Weights of a small GPT-style language model, trained from scratch on English Wikipedia: normalized queries and keys.
Each number is 500 + 50 x the weight over its row's rms, rounded and kept within 0 to 999. Layers, rows and columns count from 0. Numbers have three digits each. The size before them is the row's rms in percent of the matrix's.

# down: layer 7 MLP down (transposed), 3072x768, rms 0.0413, rows 483-509, columns 512-767
# up: layer 7 MLP up, 3072x768, rms 0.0464, rows 484-510, columns 512-767
down483 099:465500482458389524454511577478499562507572468429500537615551488564499558442452517455484483491499550480501565481486546481484461507528571534586482471495544501516400516545440567428518529599568527506550536542492402457323500485607472460514524385537492544504487438504391466425496445536465491437511546468475617582486472445476475496507425568526468537478488509512545316415522556442451514541451513572515524585459500432495499469584475486570477615493589452561516475429462528592407483525492568464502487473450437589558554428453441518531500531488578486480422431570443484516419509444499488615486593424516552430548489473396363449440548517506448481536444482394492498530436456509579498502489419495533519512505524462540549533550495394601577489556485386592460528520479479509535584436441434
up484 107:497332492520497413464493427417484554428477546478497519504447565487523479410577479504522490555463445409522440381492508483494466469478526441481435489525529544607410442513510408430455494464519476480573489569478565450468517610477477522510493451494509498499544575507528499593513523571410514590508553477500511492446509577517402447491495568410520551545535517499557549446484499516435563500507549511468467496476521466513484517503507554451569552485442520556494513439549559502429497574482543542462517526581475533592429553531439494464415443501603441467565488528411491428542493484631467499442567532454540512511539457483450534590488501498533563471537439552598463503517546511499493467492577629542501426461517537525475442542509510558476510484486505490585406508515620556485550479499504
down484 097:533481512506513524520508491539472513622575659455548505439496554520499555517496412558507584510503470569499457543497437529414469531586495452466453560548605517404465529482537470527449504508535467522551529461596548439516480551480499503482483390437435421571524458527485533609543530521418411535461511503440415455549525484502521473554535423527495596424461531424407481473542522533425626530526574506508486501437465482576478562495542432437566570463481542480596433442434435515539514547462496440502539434606426503458462526400471352536418550576535547567454430473588435463512503393577542486493469467483618596492548418514479574574431446464592480518540556471549498566476538559521485525540461576533473514486462464580434487449607441486466439623556511491485456482407430548489482439570449
up485 103:542461509543550471430464500434511581503525544452454478476438474580534537458449471416499558427470462428477537416516473539518546496463457433569511441511467469527521484464538536496539478523426485450547545512436424531489555511398462522505557502554421459498520482504499449571485489443484499431519539404470448543589513475547475525444530499528511495535447564426483445534485510483468508530570541512549514494546395457508511532485513579476423540535507542536499506550561448547511435586508554515540471463563516493470557423550510549491449590471557516542517550530499441486456466469494404484426514477492459501508494477479539493513554601565488586503457523558533494370524557555573463422421532594493426489402436524420475514525543517548452453451558374468524497520455488505445482496462526
down485 103:564565471491537555582477550514535535505442550490477612477413511518477559431476522460509493499488531494487488476422474525454628544488471450509480427506418593489480418430606491438460359513481570477525543397448541509465537454524495574507480536445558507503486452519545510523405444518496461403534589374533560510469540481490507446578575530446525459481456503510452465544496515583546565517510485551410535550487641443533571517395542504557533466583518472526491519531465506556439526498505461548575441488569468469469510416536497522497448517453466484545520523601532542399564473594577466550425472487397466444550443562477474507441540466494526478464478424514468538510468457473517554475494487553470490414525532548487563470408495476533513448460563478593480535443533477442468460493555498
up486 103:626504491548411530521486571550515522527501455416464547423492469399496447551488371521397519436464540465459420552493550524432487525463428519537462490582492532429519486543499501406488572525440587507551462438456539466559496534527523614511452464520522422499496507586468472559530474552503505444488546529547501534520506523486528426504513570464549468565498474474510572472435531458517475531424629403487466440534467484383479410520449449425523568475500546531478446554528411405569486561552555482469573429506431439546533493450555506479448493506489414411582514482495478465530504388468569514511418545487488446514498518600564565407465467506514472442479487473621477488510492521604573400452459392390585446500497495525503513564470434489512541524470463483462513604481456547546562560490598
down486 105:532420492493486473465541443408475369525473523525434557680457503507580413505524515510525477494548485427479567522571456540529459508530427459515493486456501435466454591589481406545485563465460474499469468584463481440514487526359414536539455412468503539445494410554501543463438589446590521460434444387496497426456462540532458545514595548541518525612474491460504497529474506492503470483522457540491551526500416547474481476548518518519470503551543553520454447407564422497515504456539551392549443543410543543517641457468531471479524495455520456509481458452600527486545441513395451555454531424460470458410561506561522547541632519512523497425541543496510479510520538466540520495404512468518434464483514509583406520450425545523550540536391481505489498551446594590490521542497451
up487 098:545468476434580491493547544419505558452523539525526491426539537485545461597543475510484515500515592525455453416599512563504471422520533431543526535572475485529495484508481610502447461465568441550478545640456592492503542508458463540540482447391436489461516495500431436493521402478536482470531542573539498454489489446493510498575448625487441544498518471478549450461560418526559465488499508464464497468471406475527466439535529455637494516495472527523419562488525505501544554531556594404493529488512458516440420515539460537497521437519523533563504520564518472444535546477419480486512595486484605444426456486518588428560502519510500461510516536585498517532420451493445517512474450558540530425447486470442561524463561548607446540519472570447504503398425485598535421558411605
down487 100:515469423458542453582392494515504538485435475557491533427419469575517556499497472525542555487424474552405587389493500612584527476526519501483598573464478477530597421567559503481514492459463522523448487556486451445508424423566477521554480525538626403479516613552613518469522453545460400531458442530538452452481534474445524438431461421443469417516555496560580500499533450540495469552414518454595513438470505472478468485527546488506484473528471539465504473427550567510577528486457415488504479535549495401516493503525463527514463481591553446528465531436512483502515474513510585503427449454428599419443515425429494469499674499505469532478512514480448438540502498503556552501421432464493469519472516555507528412470541472416493498417479522546543451472450496418533568473554514
up488 100:561512557517521458474509462646473536485456469482451504469442370548521478521439482461538558529523615439497627561464560472480566501413534574440551543538508458513566472463560606518493484510592442424450483564516498449577491423527447473572568489525449473457472559573493412460537528527519584553510404481440477547452564534508514487420509481529565513507457520478468502542466552549498485545464537538501410543465464495549434421494477423431466415581485524433540497468547583518439588473589579571429504479498463561441445554486469561438474535436463446515539620511502478527499540487420554502536435546436470530545506479512569532508549496548550486543501435571525531515535431556587527530563423533448465558407523525533547500479482405475524466572596510485462512502535476475447504571548388
down488 100:485472410429534476496431462423485444459467523463402540524372442514524498521532438553412479584540509527534416445478458579464526512539383499580596592419431535536610505580420447465546526512473468555557450611514599543512453453565478434481473512461484518534474482523521517466477484509492539498522506467537573493499578568526498620434447514514508460499478505430529490548436563528367530450441422559482502508534510538522474436549435503531479520577463510554571483603474499550558488557470492532477631510502556554649473544442480463477554425522453486571540525574448501495496444425527546514535529540584596526519469383531467545488513505520474491569428513588454466529420507472566506525512488535599431507470466441368448563444570538518520422486460454484463510504544463521493387511455457
up489 109:460553442545536432545461505503607483487560465468458494517542526493472503519475578504554527531450593571541556507532542485429522477544576542589344454589497512406513536494550480425467412491525451442492533470503437502510445573506537496540533506477455382444440493506605495536563522595442474585452439537429409589489511548524521516614429546482508555527471529549504515473544459445564526508502482505461529466504520460556506573539482539530425601559533521475496543535508526494529544473417478508550616498401515479439500434463572542492452447531464565446454426500514463459495575475510539518535449578507484522574610502602520451486536467544392452444480506512576468424532525496462512398385528439369415534547519455571475573437511570571491527533542621504516480467584541473480479464428487
down489 108:519531548532436501619542546452463574502553497586524488489514481476530533557418536544502606521550574490458501532517485488447463467508510463468624592495586428449549532470462522539552466550459523523413511464595502425510473399513505502511474448421593496498561485474516480601526535464517558470527538367488490513602397496500526472580442494470524547515437492492543498551492505448509518488487392589487422457491595501530456464550528560473524372627547389455482614455509453447541467573503480523490602450489519501478489553555573527607491515373489502483473427515450510519471455516417414516554517480575501559493466470505470512582476610515537377502517502507530493471534550473561525519516455504543538497347499511532487525478499504480443528575452547449465545507562511516480582611447396
up490 097:526514504518501545472472549451586473442462452511477504409504455534520429448490453432506553412488526504496530454511536501368566570457387522416451477441545428462541372485561518566444557442402511456536539495549508518620540581490513551513451594448532498545560545557510517559481447553505454514582491473459505459492533534462540493538504564602543512451457488506486442510528469434461452475473505469474424510515401566508486432487541514632540571447405506413466455522582522487467584502445546502513591560459489457539514424419429513512487568420397465490550513595537525487473446375570453453486542472565491446575523562464585566488521484633487422419504476467540492528399505444497492569421482561520500442498535536535549510616472532516473411526575447361523526506558450540517574514409578
down490 094:554572585508492450503511493583520546505420401511630404603519544559436538576539544480627516524478531500508567496541594481542469518446483497499477511477509493528573584495536489536456445397498498581561416389518525435592498484433514511527495454474481451425463599467455582547510467445523516488468479479556603464465494500503463461549500483451501426589514552414442497446405541435454610521447560484455496456596444519587526530543479423472472421497542491451573513491436458553449485494438417536498517455464511530460574543523496474533540560494423498488481471545483475586497485520438494563565475523584482478554561444446483498535581546504462504418457491535551454497446521399542539544494479511521530455420509520513418375400497548455487486369462515478548453487418459509515507542492576
up491 100:494572502571536439406458492547556522435522545435565557489488431501534492502490479557457443472477430481512445351588465556551512466422496471506496372504567459527439469529612593397675470550443484476462565556522490475452533501592464526515569536472494568500626472557449514392388556564563514477577505495629479532480508528433521472482526484500550414418504536525496404576414511500555459482496484509564517505493497471434539455501517550493467538510568561433470488482484437496477554515510398555427570450492406405394509520522513553502545340468521515475472560516432518506535533590516564534492521465490531424446493573547442562507485559502453484475462472508488484451517566443507547555572485497444649524472511415647417463485461494598507517523590527464538497544529571445522409434533478
down491 102:442523519511614571607442545406520535432503523457505530460463502430471507493565531495609526500520519438593494542503465426465530555554525647466500451503483485508480524518470505572535454487520457531472507410450424446478467493455476485534405489498489538533550520582472464425491524547502493547498504504429493523558477464474519627433486541532517516529468477580486510549477530495591456519495536487577552454514559480440533492432487390540585480526562474454559486541589489577498483505483461417456489506601496488531519448549352464477508496490430504538552438445494446544467534487511519565395541494545458491453535533528464435437490530463544464456580431503543415536531439424486472545493521452571575481567519479512433407641542458546553471479551518519494498470460477552519535561466432
up492 100:523500487605445550381480495451494469527446546530557495475686441573542530500501558455527517403418362362459476553468464464463558540498621467596524426448470520454555387443536496430474491532541528501539501546485497507480425486540609502497527469553457433542601525500526508408460545461519466526450416555493531435443431468447557522490552560530472554474426441526457475529476489515464596517488544470528553450511544430456497509508482527485437441409484490503518450496501470469506460549462484508497430501497470429557516416425399448518524448539495593514414477563431515475461499532602533490523450495509517593537571538486521609466426468518401449480438475489518543541534558504485555472547552571445499418569474483548577534454576495505433487409458523443520526450461478459465528512491441
down492 099:495525473514455560480526625490505469509488448468529469550498509520466476435452569514540527534444410482536580467527542574489593459474545491517460567503554538471543531440387464501515534535511542436551566542500503471475505514405503463481538473473436429478470537443573518555484469413528471505391449619506461560459462528479491557509525452421487579467442557461541520453478527522488523427466327530413560451397518486586519594558560528524464423550512523500452454490494549497528449524487486464492485449452519460488466465471497529478492405552494483560491466484574536506468552467449473393518547415453543603578458501560507471429451516559526428578484500440499510621483552588554574469520543544502459430524507515556443466467506604554606374537472424415606489511504562529539502553491476
up493 101:541415592502534577469545468541619408497453441492559583463539432626480351412556485511476488512394378479516513523586563484424588440482579478469413452595501468575479511471539493534524518497504385493525522535575439495429444458464482455396429493429479534549480515531502530472486461524547506542573558462523471525511464490529489479434484524442442572480564491441509562547508459475588503568501451590533525586430580518454476556507522501484416547484443518404481461578464446558555421492607463559528438548540500436483532526553534461484417455494432466477542496536454504549530484494502539544469517550528466494525517544567502456398476481470473522489499461461482492460527534455524540447550492498468471485475478453460502428608532548594445416506489503532499497524532556536552391468466488
down493 101:492653455528518487442475563543527563402443543552514570501472488546508570482525527452429509438527538499550525580442515616661476481567484471471559512497509530500451413527367517560480566504525513503473446493505411560477489406496546432438554558545510578576486406459404537556421526488545431560470455467591474484534508510498516505544554460601519475554427511460445519507449442541571522549489500442401455538590499536535453495528551526589454482550608486508470492563526545504529585525472617476559496532496519519552561535449549431459656504465439514531502497514496523512534569445474535567571580566518534433460554462464462438539470497485508479462558492602533492506420444472504555623499488543539454501500406556512561476492436458491442529520540452506571562490463448469456543512505438
up494 109:395483465558435458500507506484462582429453492486476491437416503563582512556512525505447544406484494464520498550514472558429543611418419471495538485554477555477506486547457554456638547510462543473501579457499536582503452532526481524479510500516523375582438449561479487452484532458444454456477517497422407516549512542510497489497595599495569459590375550476522480566545450482594448535614490507508504435438540492533463429529452536544590419471569424508481479503460512444470495462402418449424485550538495426457561487569494606519503466517490533495449533554543549505557457508551519496558479514500522497479543394497533458520550543595412506467510522480563491454515525412574585461535439524493587504534534458553424452473474508570391478537526512464496376498451486491553434472548561
down494 105:439554551598482471468502514481441512438546522452517563533424543499484491514480539497464418499494472459545573432459484507532491500512497371505509481422568526510499467403461536494484542575484497598476513541493479569594502417409609469404392555549452413545387438508476544466429502512537534535505494597572475445435517516501518533433504503557495489497449542476571499542533523511477462550472614474416553551521551539568442423516531554507493488517466499517543597493554457539392497435521504460451548611526514479459499535483518539439464565443484469547502483567536571459481538531513523552464498564510461482581492526565503395451570462509496530501471545517496460515411584488458567538465539506532473470526517418487469502545486561449530530478514476598474498423512456486489481563499466
up495 090:506443467468449555573501443609503350509552460468436491468446565541504555448568368442511573466468488428494633494461471412463482424509483573526387622435504376473569554496505566518504463447545567571510504461466505489608436372511501460473540513549510470402514555437459497470493502502453384567485555533466498489451545434478508482516456560524451469494472537470384507484555539488563518539562461504467441502478515540512514497574430446517506528559445478453452586481529471534511485636578510491483487512470484534457538522537533484467447471646523549402420565528481588485595462491528454407557520509385577527509540416506519545554493497513545486492412536514459469449451437413571532505561500484565561476507510422520445542451503493462496520531509549519455476477481494500565488484541576
down495 094:534453486562480488444425547489456532434435568535519529433445518557554594436563643490465502560495461559533449551584480530510544567519530548525489448482477558595437367375481441494568597479430480456465418440485401521524452524517473506460452544455520455487492506571493496509451491548506535423573542510585459587597529516502407419528544518436585452491493537535526478557438492500371500515502564507444485508571557548462514552449564534490652459556448518544548472482516534470553505433476380504449551524422458517480440519441560457482503559510485509462512593538508554633438597518480418545421502456527472510520417509484465529431524543492444466499616443500510472565472506480570494575492510545503493545533482460578549557565458484367524524458562463472476590544472431493473492531510512
up496 095:412540506535483510509543583499576534508478503447553472523495547552539402471522562507598436500573458497481360452575541484437497460549555510501528593535396556522576550576450500443510557547525497463483486496484477509557461538466399478513489541505405492524537433427467424495485516456494469483492503405412429546522472463513526575500471479505519494510471509601507584542433497454526523425526456583537520475533492445583492472442517485527491529492489497457498466404464477582470463462575444521499603510536563594561494495587480573454471585513430425560455464615436531496540472517563551588478462511544445543499563571427451471486519575535535456463420556506593558407511508545546551503584474548440556492524484498496523567551470475604565566516492436453526558448550493519434407554586450
down496 097:533502480496458562510465436536576554504479475480485518419501493484581578377493504539516461542507503416546422519458438597479497492533542628612385476477436477391400606535482422526537490454504370455535468490458508504481428481501557454541535492431522598380462551482455520477492539516539498483537515536468488566429527545587419503503448506538568501506502490444513505508632508552497472562451465549458452490517420403468465533526450454467491477474582499523508445492444545431541471474486456531496499498440438521466507559430424485463522488526447519545584498560548581417522410519538402542520471473468536452486497410487540526584490605592481464436556480576556502502545545417535444489444527539523575608488481487562506548538536468487403467461430485458584434437467396500550524508523526
up497 102:436509473451528478425470484534544590478433525471453442492470463499482493474477570461529576424570536521494429494485471440429469496499530538504453509564500544461485468495467520522447449604456562516558603602489534548475564479586503497513504562530472469498520532524580433530525411462535513534535451493510483492559561488393456448413535529492583483437509524463595451454422547511446538470545515539530546503543427425513535445519455493486442530545472464450519514540523583460514513497538442453560490441530536449474416486584503579565509527515521518424471525501490462430473509391570489533523467499499420462588484496589468499412475475507465456429526571473558467519563437601447499451505564468524495510460498488537517466444564495552510425501479447553458532495507554517508457465519537
down497 102:493480384460561449566530484468480520497424500463457434565526506462439468474545405558514516600472541477486466511458590384459547539429423477500396493512513422528518557497484509457556563466434441551528502425508511506421611494394504418472484464529411546524470487524470487563466473466378535455443509479470529422500487396496445547535465550470549529535610524504504456511494487530483456532512524487513517517457598506442508508452502466452544424516549405514498483536524517561470486579485484558520552351450424536499491455415526499569574491553529449485579423485557496584556637544506492618532492571500598508462427562477603559475397542513504500531478409590557492536445477478472580510505502542490444552498401481565490558539461560566421573528557608490476558495468562547542452509572475
up498 105:484489554520559548449583445434504521518504548532518573504593426489462407481499584515557523580548472441444445502509410610475500412430538567463558465445438574512544515486506590471547529539517573480465580552457496559561484496545579472572594488529405505484506521443442497420422618554507460485467506510462468569614558539462519437469507511501607529417440599558580514508434579454459445547460532462519486529538528534503406559532531482477401557522537483573525521463512453519516437525498413494583553488455535533408524493461561560481429537507479547525451513487492476543455480440489529541505399545583526487538513527442541404509599494526556526423474537523548627437558401514490504402565470531534496553605450467568459482546519494509517464548479533455480508508487627610552548541542477
down498 106:476499555536490436521502489518429470482517593462466465545557441491502492595515493493464563570504411434433533486540496504455468535472568610493462404543444496601521546513434533538530603532507528506472516465483447510483558494444449411591502444522549433513383528534502488547497515478542537566508464437397497386515397547484455472522472507495523581557502475526508514482511514437492463455472464406531487499432444416491551550566488538380538452585502553588569494395506540528484459583523451486562453501469467550503447655520445473511509487516518436581561515542530553415491498459590561460565515484513499451502477480626527476528550502544451479429434489479517495470527614489548486606464506409487540553515477475437469515518481468467490592515510497565445487630518555550535418510496424
up499 102:451439550514509466496490541432564492489381548499598581568528487472464475438555502501549523561559505540497568436505478443488458534406505525506467509485507463528472451430494501515492458522616457545494611553461419537482526578509508474495528624495540444470485402498508569465404454476523515465442426510455505563607448481456539455497522551499526559445456559579576412566456574474484561455517448484437482566493433587546531515534507488459434476587512520482517483490561487511532534413504442527556509515471470544529478501485568529465546496450493465568462505557527481441541531481493454433578370436560439440450532404415500477408452597513436523513590533498438484493586505491520623584502546502442491499487489539476501498441518610509497520485487527464527429486515541537441415457560457
down499 103:442423535500564576516512525445438502552492515475534450565565455535487491425563469446494410528485561549428570433513570493451503503539471475521581568480591496490468540438537482445510502522522457552420563577442497504390569587545448435475508512539521531589488553546560589509515423483437533423487526571510462486515538554574565527529490542550475548599524549509541374525504443553463534550518493469615491490448512501455555608510473500551510495490528421427434511538527615505564620435544397521497499568559494500541501544490387454536530549507481614534503588516468514470452439534501454537430443535462443480533378513494524506491531508522409491575406481547566483525502479497553530530449465496491565522376525516569501549468545622458493464477502412493454491507435490625559398539511513
up500 094:544481454455414475489468526427534545595527441556525539511487510572560523505471364497431543534573545429402494556422512526570595458516506464445470516511459510474552539587545496447506467541549455489521543515438541387511497475526597458591484565562496544507502455536433542404549508515507492497460452537500415526504469553520496295487526447525600601429515371475518505520454645490448513492524522487490443450527600494472508477580547570534414521477532492533490448552528443535496455580479480510509518540486441533406515557417572650425419466493474488496520453518444436403446504431465570482538569463493516529555480562556482538403495470506478491418528446461550484537413399564519487450506432498450507421456494513444508467411441497578448501468484504512553512488501466566514433578527533
down500 092:453508528455499410482521501550483559551477461504489422539454474499493548478518532481547497538499516461503544484413549471573478464432554520514413470552461456505500519480416528424545539442430494498518502457490506456532521522429573519406468546499505407599426522593479577503642502504557520526498595548514596530519473454555453565454563478453547509413548496463485451466502573511513555415491486522471545400454480482538498508538500594449407409433483550507408435475452424505492547499494458424525427519512454521575594593440380481505498555541477521600509540532554465597539544550458526459504484419446496463486504470446500490538498391598442449461467409485465452516545549506474497456439508446452431573531502484581439456552505488469550481482515511481547558515532531470673530568556466
up501 099:597454466459497444453525426496444502535521493463438421527482585489522458547470567481449523445558537485404535456558443563469465466545482610578558501509447533559542510537579482528374379506390490480495547539454418549506464404475576475464463493440534464495412558560447402424480449460415391516500555441612464463452563466508481433495495471470440515504509433436550541569446476520547336437429447542508522482527496622488483457482497446444533453476518533480459395478472537468481434549539544522526479458458346496499495533385473467506522459492520477418516507533536523395463443463503503495518565453503522532481488463491567475543517503573536489458418461436584502452401489477550450607588551444547500493500548494464437527584470456508366459549480510456492548511428587570505426455421433
down501 099:576480521516442545473456599553522541624605574534523447589513409500502528484569618546503556514576571382435398490494440486452563521557492490380491532532582468550533438335564442436486496510420575501498536535490471447504538516532522445598456447469487506488449528497560579501507493493411530450414455391537533494419479462459544509507479552478528464565516491559445616644454525384535488504563540518473507500579536578490631524462464535449401553493521547461466567605409523522581464486557541443383477525536506452499533574487454571497497479472635511513562527420516514561540451478397509514540484418466468444533526523434468571477489523471522552548511408467539515564503555503494445513493422501511480458579476471534481586493486496536517436532452417522561430390470477467497510492522512
up502 097:498465573557534474395412503515460612552491478476512438542481572455523466432619570472454494487499492428432534459573455421457532435529465406498470568562492483393545493567495518486448425442510487457472420654548461434475492536512423590444511501461531592461485531504501413425499448513480509510478529462466501565535615527514576569488523493571502499545487588557477496555476554476550474592537486520507533532475566448442535455551476481501539559489431565444384466433510381508430435419552523499492520441491559569549474496556539534466478457423483495439513572628482529490527586526501553438531512471507563461460545599476546580474469604515492535544439470499527562473544581495480507452554547500456437598478458424508538552476570569457467500468512458568526506484496478549554524507588413
down502 098:443523522511434509524486449459491570567446513577468523461498495487517554545499510515557601469489491493462499533480470527537541401447515519487499486556485542577518565533599494511439481530507431539409473356393530366512500464476497444429473504543570471516425435478471483555505588549526566498493495456472570511531513533462546458529623514498555530478568391453579501531519567432511521428551481420451535512592367555513434537642528482504465552578440548423531417500447565482478568541418449494505513528468529492521426474442516503443524530559511542526478458456540463450536474487473517473586461434531521483539501456498456499586431508460524546502514619558548532578464564471478502533517525457448440468542553460554505437624476418576560489562491472437477501565493469535634517558375540
up503 100:578575498473388485444496529477470452437458488502490501528534571437547464569502418462478497513436500386542415583566502492472504489486514518431492466499522455435586519422568465481595495488440505532546526618544512440523419417519542548517513419493567514515518468462367450468376478553543479458471492500508442524513481461502446421500490538457515485592519477441532524466540597568519473496498452500409366539559500553400575429561487510581505512447449566453535471512457452470529429536529539488384504452444474616451463463526483512531516541459510518411488542536478572523533422438480457491537534477394476498509486523564414613461437448460477521467512516514451494533352526407540633495482473520477548516611516458540607500564532514475429537521572517523517436499412531512532461537498516
down503 103:391452445630497443568459483507507541473557425548593407432454578529442510470540497450488531560466490530499334552584448539504584528507560485481449507592534503472524379461407550583455537540512543493434549463581528560499501583556501504505452488490616465504475497542481508444495537481500391481579478500500484516450559412533525529545413450558436447440491528588492533470500437544501401550519457541482448468529449512608500462435602569462483468514619506448478541407594562477453552519431440418528527510481472440473526561529445427470478486509535484449419510507542621504540527458508522470375484574439497554424511419525449411463465476466467477497529566530519528506437604532463536409510523476509533427491497503480473456443566551591566526501532528487451555561526423526404501549523564
up504 089:496465540539345457576486530442379505472427585483529535487523592513510549456603588507461454508427481479540565479541398434508457496435386561435473495571491515472529507498564497576523575525511496347480452436489444478508501456483543507382484531520413404541492413540540512387461521457541513441440498568477483445556517494446505517461512561487494532453396521499392466436535427472561497448548522508574514475587611498512491373530461530432510476482442438446507560540553517510530462545460443485485438506622455601428542471564497527449467505472517451510480568536418457567515488552463451447563532580524633542500502482455495445486457597522499539473492502540550537507459459542524617505462516495479441536564466441595545467471472439520541613507528432514498550554387521509598544535487528
down504 092:546451484441584577405446487538599555507491468462506544535478399538489492487493451487509498479558431511437429509442522466541474479520580413515464473445478527554529436523428526394475519429485491547519480508489570525485471483478564539549479524467443574459504479504482478444440527536426565515522478442539505483477444525449461456574477445504478553551597451545550522509491491450485511607391430434453490516472490563502435532487512451484540479528545510578471497522482553520490497515528570476413548498492551475506485510460553477554521509461485562507475458578524557489576462442462533538510483529433408413565532528530519458406465480488468532531511513480491500502522512445580476471527558588470546533352450474523565467446537635501489473545486534492509402453597527580457463428493496
up505 103:507450560480450501490579562524513592473449521453570533549519488520529524466532503479502519462459498429552576511526528457403447591479464430416511540436530464556549481448475515408485462466541408431460523467477430475585450537445575519570474490450503459534523479521511504487536500475467518531534544507500524471582502509495501590542524530431507524541546462552436460487502489422533482518534524538502549502504487538525490461498513476480383614428470517441545505404605463461549591482477468463577547601463475447480534409539502488543519465525503509503526557563459513466456522462454528515476441490516608399504486560485519464441506544544459468484432486471484579527574507492419539507541438442491425501569451420562484450526510540520522466489501474498500604504433510488456590570371582
down505 101:458521490514529361534577523541522480517408576543534510554607482516463486529497467451499466516504455530632598523513567433586522504513504438466551424503513430598499499515520489474484454552555516537447581463465422527525511433535502426464490494524522541598530497416460524454435446433471431508532512534525476441502563484527514420469446422480385556489565511494443510548549546472483467523565475532488543499572597525544493454611452547523549542522586357415514502558555391470496398510448463521510430388563479572501532508343435478500505470495468469467500441504465565478450565538501495476509600499549518484464468500576468493478522468423474524541517422545551401538449497558467533515417516439581551469457514493429515469634537395520457440461507443514461557480511529524491430491578491
up506 102:430507534459547585461506487551464509563502467458468579492472531504490493504523453523495493554586570538495478564493433505416478510487511450400511435526460435607528453592515586444524506474462564477509461564544510529509552479585485542522437479516467593470563481524586545499495464464499485516479490511451457665447393472471512547593479560558484535481447542512537422472482517422530478399436414577440569500577439524510474459465517532419537476427542449465462474579596478400582551445536457520528457495478443585541459404597490473554505522470469478490426562495526373441437500447416570570455569399538475438497512542622467532521551461583506492387524475439523524484595483574488539523495521417424610516467443453474507497499524462534503562530511569511461602481545554451591508494528396
down506 102:471528547497553532447416416429488548492509406564403493586499642454561503465578573477565487486487511478455473457568547460459433545389508456565419388540443477574436441496457566432449381489501496482440564479503507469543515484423549443511442424525471488468526495495439617448482591440472484511462526581540438446463506471540488427528569473512535422554471471446468562526471611489543537602506462516530572424545512436526546491518542605468441526445479436452492511471462443487486542511473485535451551549556583485515513434452436521378550573549552461503526530476496604583478365523454486518473592409493405526448560527445536486454455553526560470569525497454510559484518460465495458601476493557523499421486455542525573623435489467473564620533506484427527472521475490501443489527454514
up507 099:538548487389494544530460436521516509455392477519538489476481483533578514604564439287449465479524469471522557470485483526503577604553430565557483516548487420445538526511534527541598574400501436441653576552519469489486496458578438526465490428454500420474463461546479509516551368456519545511527383475508434491496557440515540444566486487558436497402459478607639532484532498497444529436411463532501478541465472473574495498528424474534568499476424522481443480456578523453553464457462537469474435489463471599505491459528504565558537468501452554518467552540544530466481527440379510549415529612486540385572574435444415406467485529477490507442500551588512577546487619433479552564514471574477506502458518443493505485552465498523552472484454473498535420556388489627509514490434451
down507 098:622484470517540588419419480551455483443451491506555485524565528487530560490469552481489413511593495479528451478538495463544519499577485469497505459475530460519587537448467475482557517551542438590514557472457426475438520530485525568499531447426518547445548508450445442544469556524430520496465490508505535545496499517527479382479618444429502513433517494433589562509474442535565423518525547574598518417527548505540497560550424466555495487504532442524510507526538538498482514512420523486535462463527381490626527509525505510594519408467487528486476541389495500458517464539406591459560403506490432570536512570431473472446396417564537514493494459524562467519488497481619391505574475505568485544498457486502416468456374486389582469584502467493541368437570474564452463503490404
up508 104:451526433453452528518550445494457478466492488507502482500507484401525583448542422412556526436430520476412533494526434537495555530495491492535463529555499466509558475614539473455454470418494475530519497498411517496553440490495523541581463591584455432416587568560460471487428472500512453472555429540520508477560602422447514493548442459497408433521571473584484448508458492490472469511559504538540540417507473515561497465564499474501479489418413549480550550451493465497566495463561485400479558465462535523458425523561550579509455494524554527534485618481420455442545546543465497382512511533451483591575429538508500496418573516513458543463497599447487520482442497503489570490453497482542499508569505437482506619518626462541445592586540411554492514565480508437536530444518471
down508 105:467561457442513475514505542390500481473522589571464475410490431554504581569529570477542507539552515415485556482538429442462589587518435619510515542540592586537421565402482444452437446554544435500512492469515530460448525490533452472453466511495485476452603491496466513532498528527463447564528560492366567446541485497514502419509494462519410533535418499493442512530493457567488442501534456544531486550494460437533517510459390435467465526555463427486499441554531445501544453404542547516579466482464457497490432423458486532430478448556583441429513582510461457515544501483436485475398605527574514588506550566568501500517427504473401488481529461494502528477482493367501488486416514573549538472454395559521507507525500532545548517452465388572525425494543582480534580375507485
up509 104:543497411491559494486514450465489434403434466603391514503591438547484531498506415447416451567547469427501491467495510524453511484504453521429439473468432513570544512425576494428556582433461498602587460484497403540561464435395499476511501422490526529525525566480506504420490607422462462554417395522547437525500477542501542512468495535601620502519510598440465558528555475476485535590413584511476451375483538541563568414444535533494474445486441534538589452464498572482514522490532533441459471533520403495445488574530604556498456552526541562492441581497434539501451452586529574508566540452417578410480531555444503519446580459515579460556403455536501469532482549495525570500567462517460502628555609470454572471469544454514474506524524477484542474485428489555561542488544492
down509 105:585522480534496414532588555443555524493491500448516485494564512484467486459451517509540449541435476538514573507518516524441499530560485528489502548502415481552447480456470436566529526493476541608366456397486565512500530537520562478471569505467459557529493598421589391517531472522535431506608409462529476500530406533557549486547390489478589484504546535449453448491503442463462558514498563492576510587468496506529594539523440504538526412541444472591575514463443521529497482610399517536411462597604497400472580530485518465426471498584541521605427432556520543558433525508490481524470504552461554558467520534550503491470568546615535513542580456512495532527461505517452545503539587488498457511494479625541531490511445463484466429507560601494499527525481470451466477557542560
up510 090:503428497556415529408457461465507359519377599457578525526471534540499517539447386459460594464523515507573560508467476518587501502502535524474535523553489459524512451465540520549446454468484454525480512479560482593514435534443422474534467465549587502533492537532508458471457621520474406531547505548559447405518483528487435529528481448511481548485495371489489363510441494467488450534487542430558498568515530395468478436506447586493477518451587564427523616441512494503471520504473456522572488452427570503480434507516468599565424498453493482454495411482459562541529550496512479526498434495524532496464509486518530546469574513536501601478407551511561480494526508524548554453544560505493476538504524409516532454526514445548523359478576545449496544501424553449466505429426472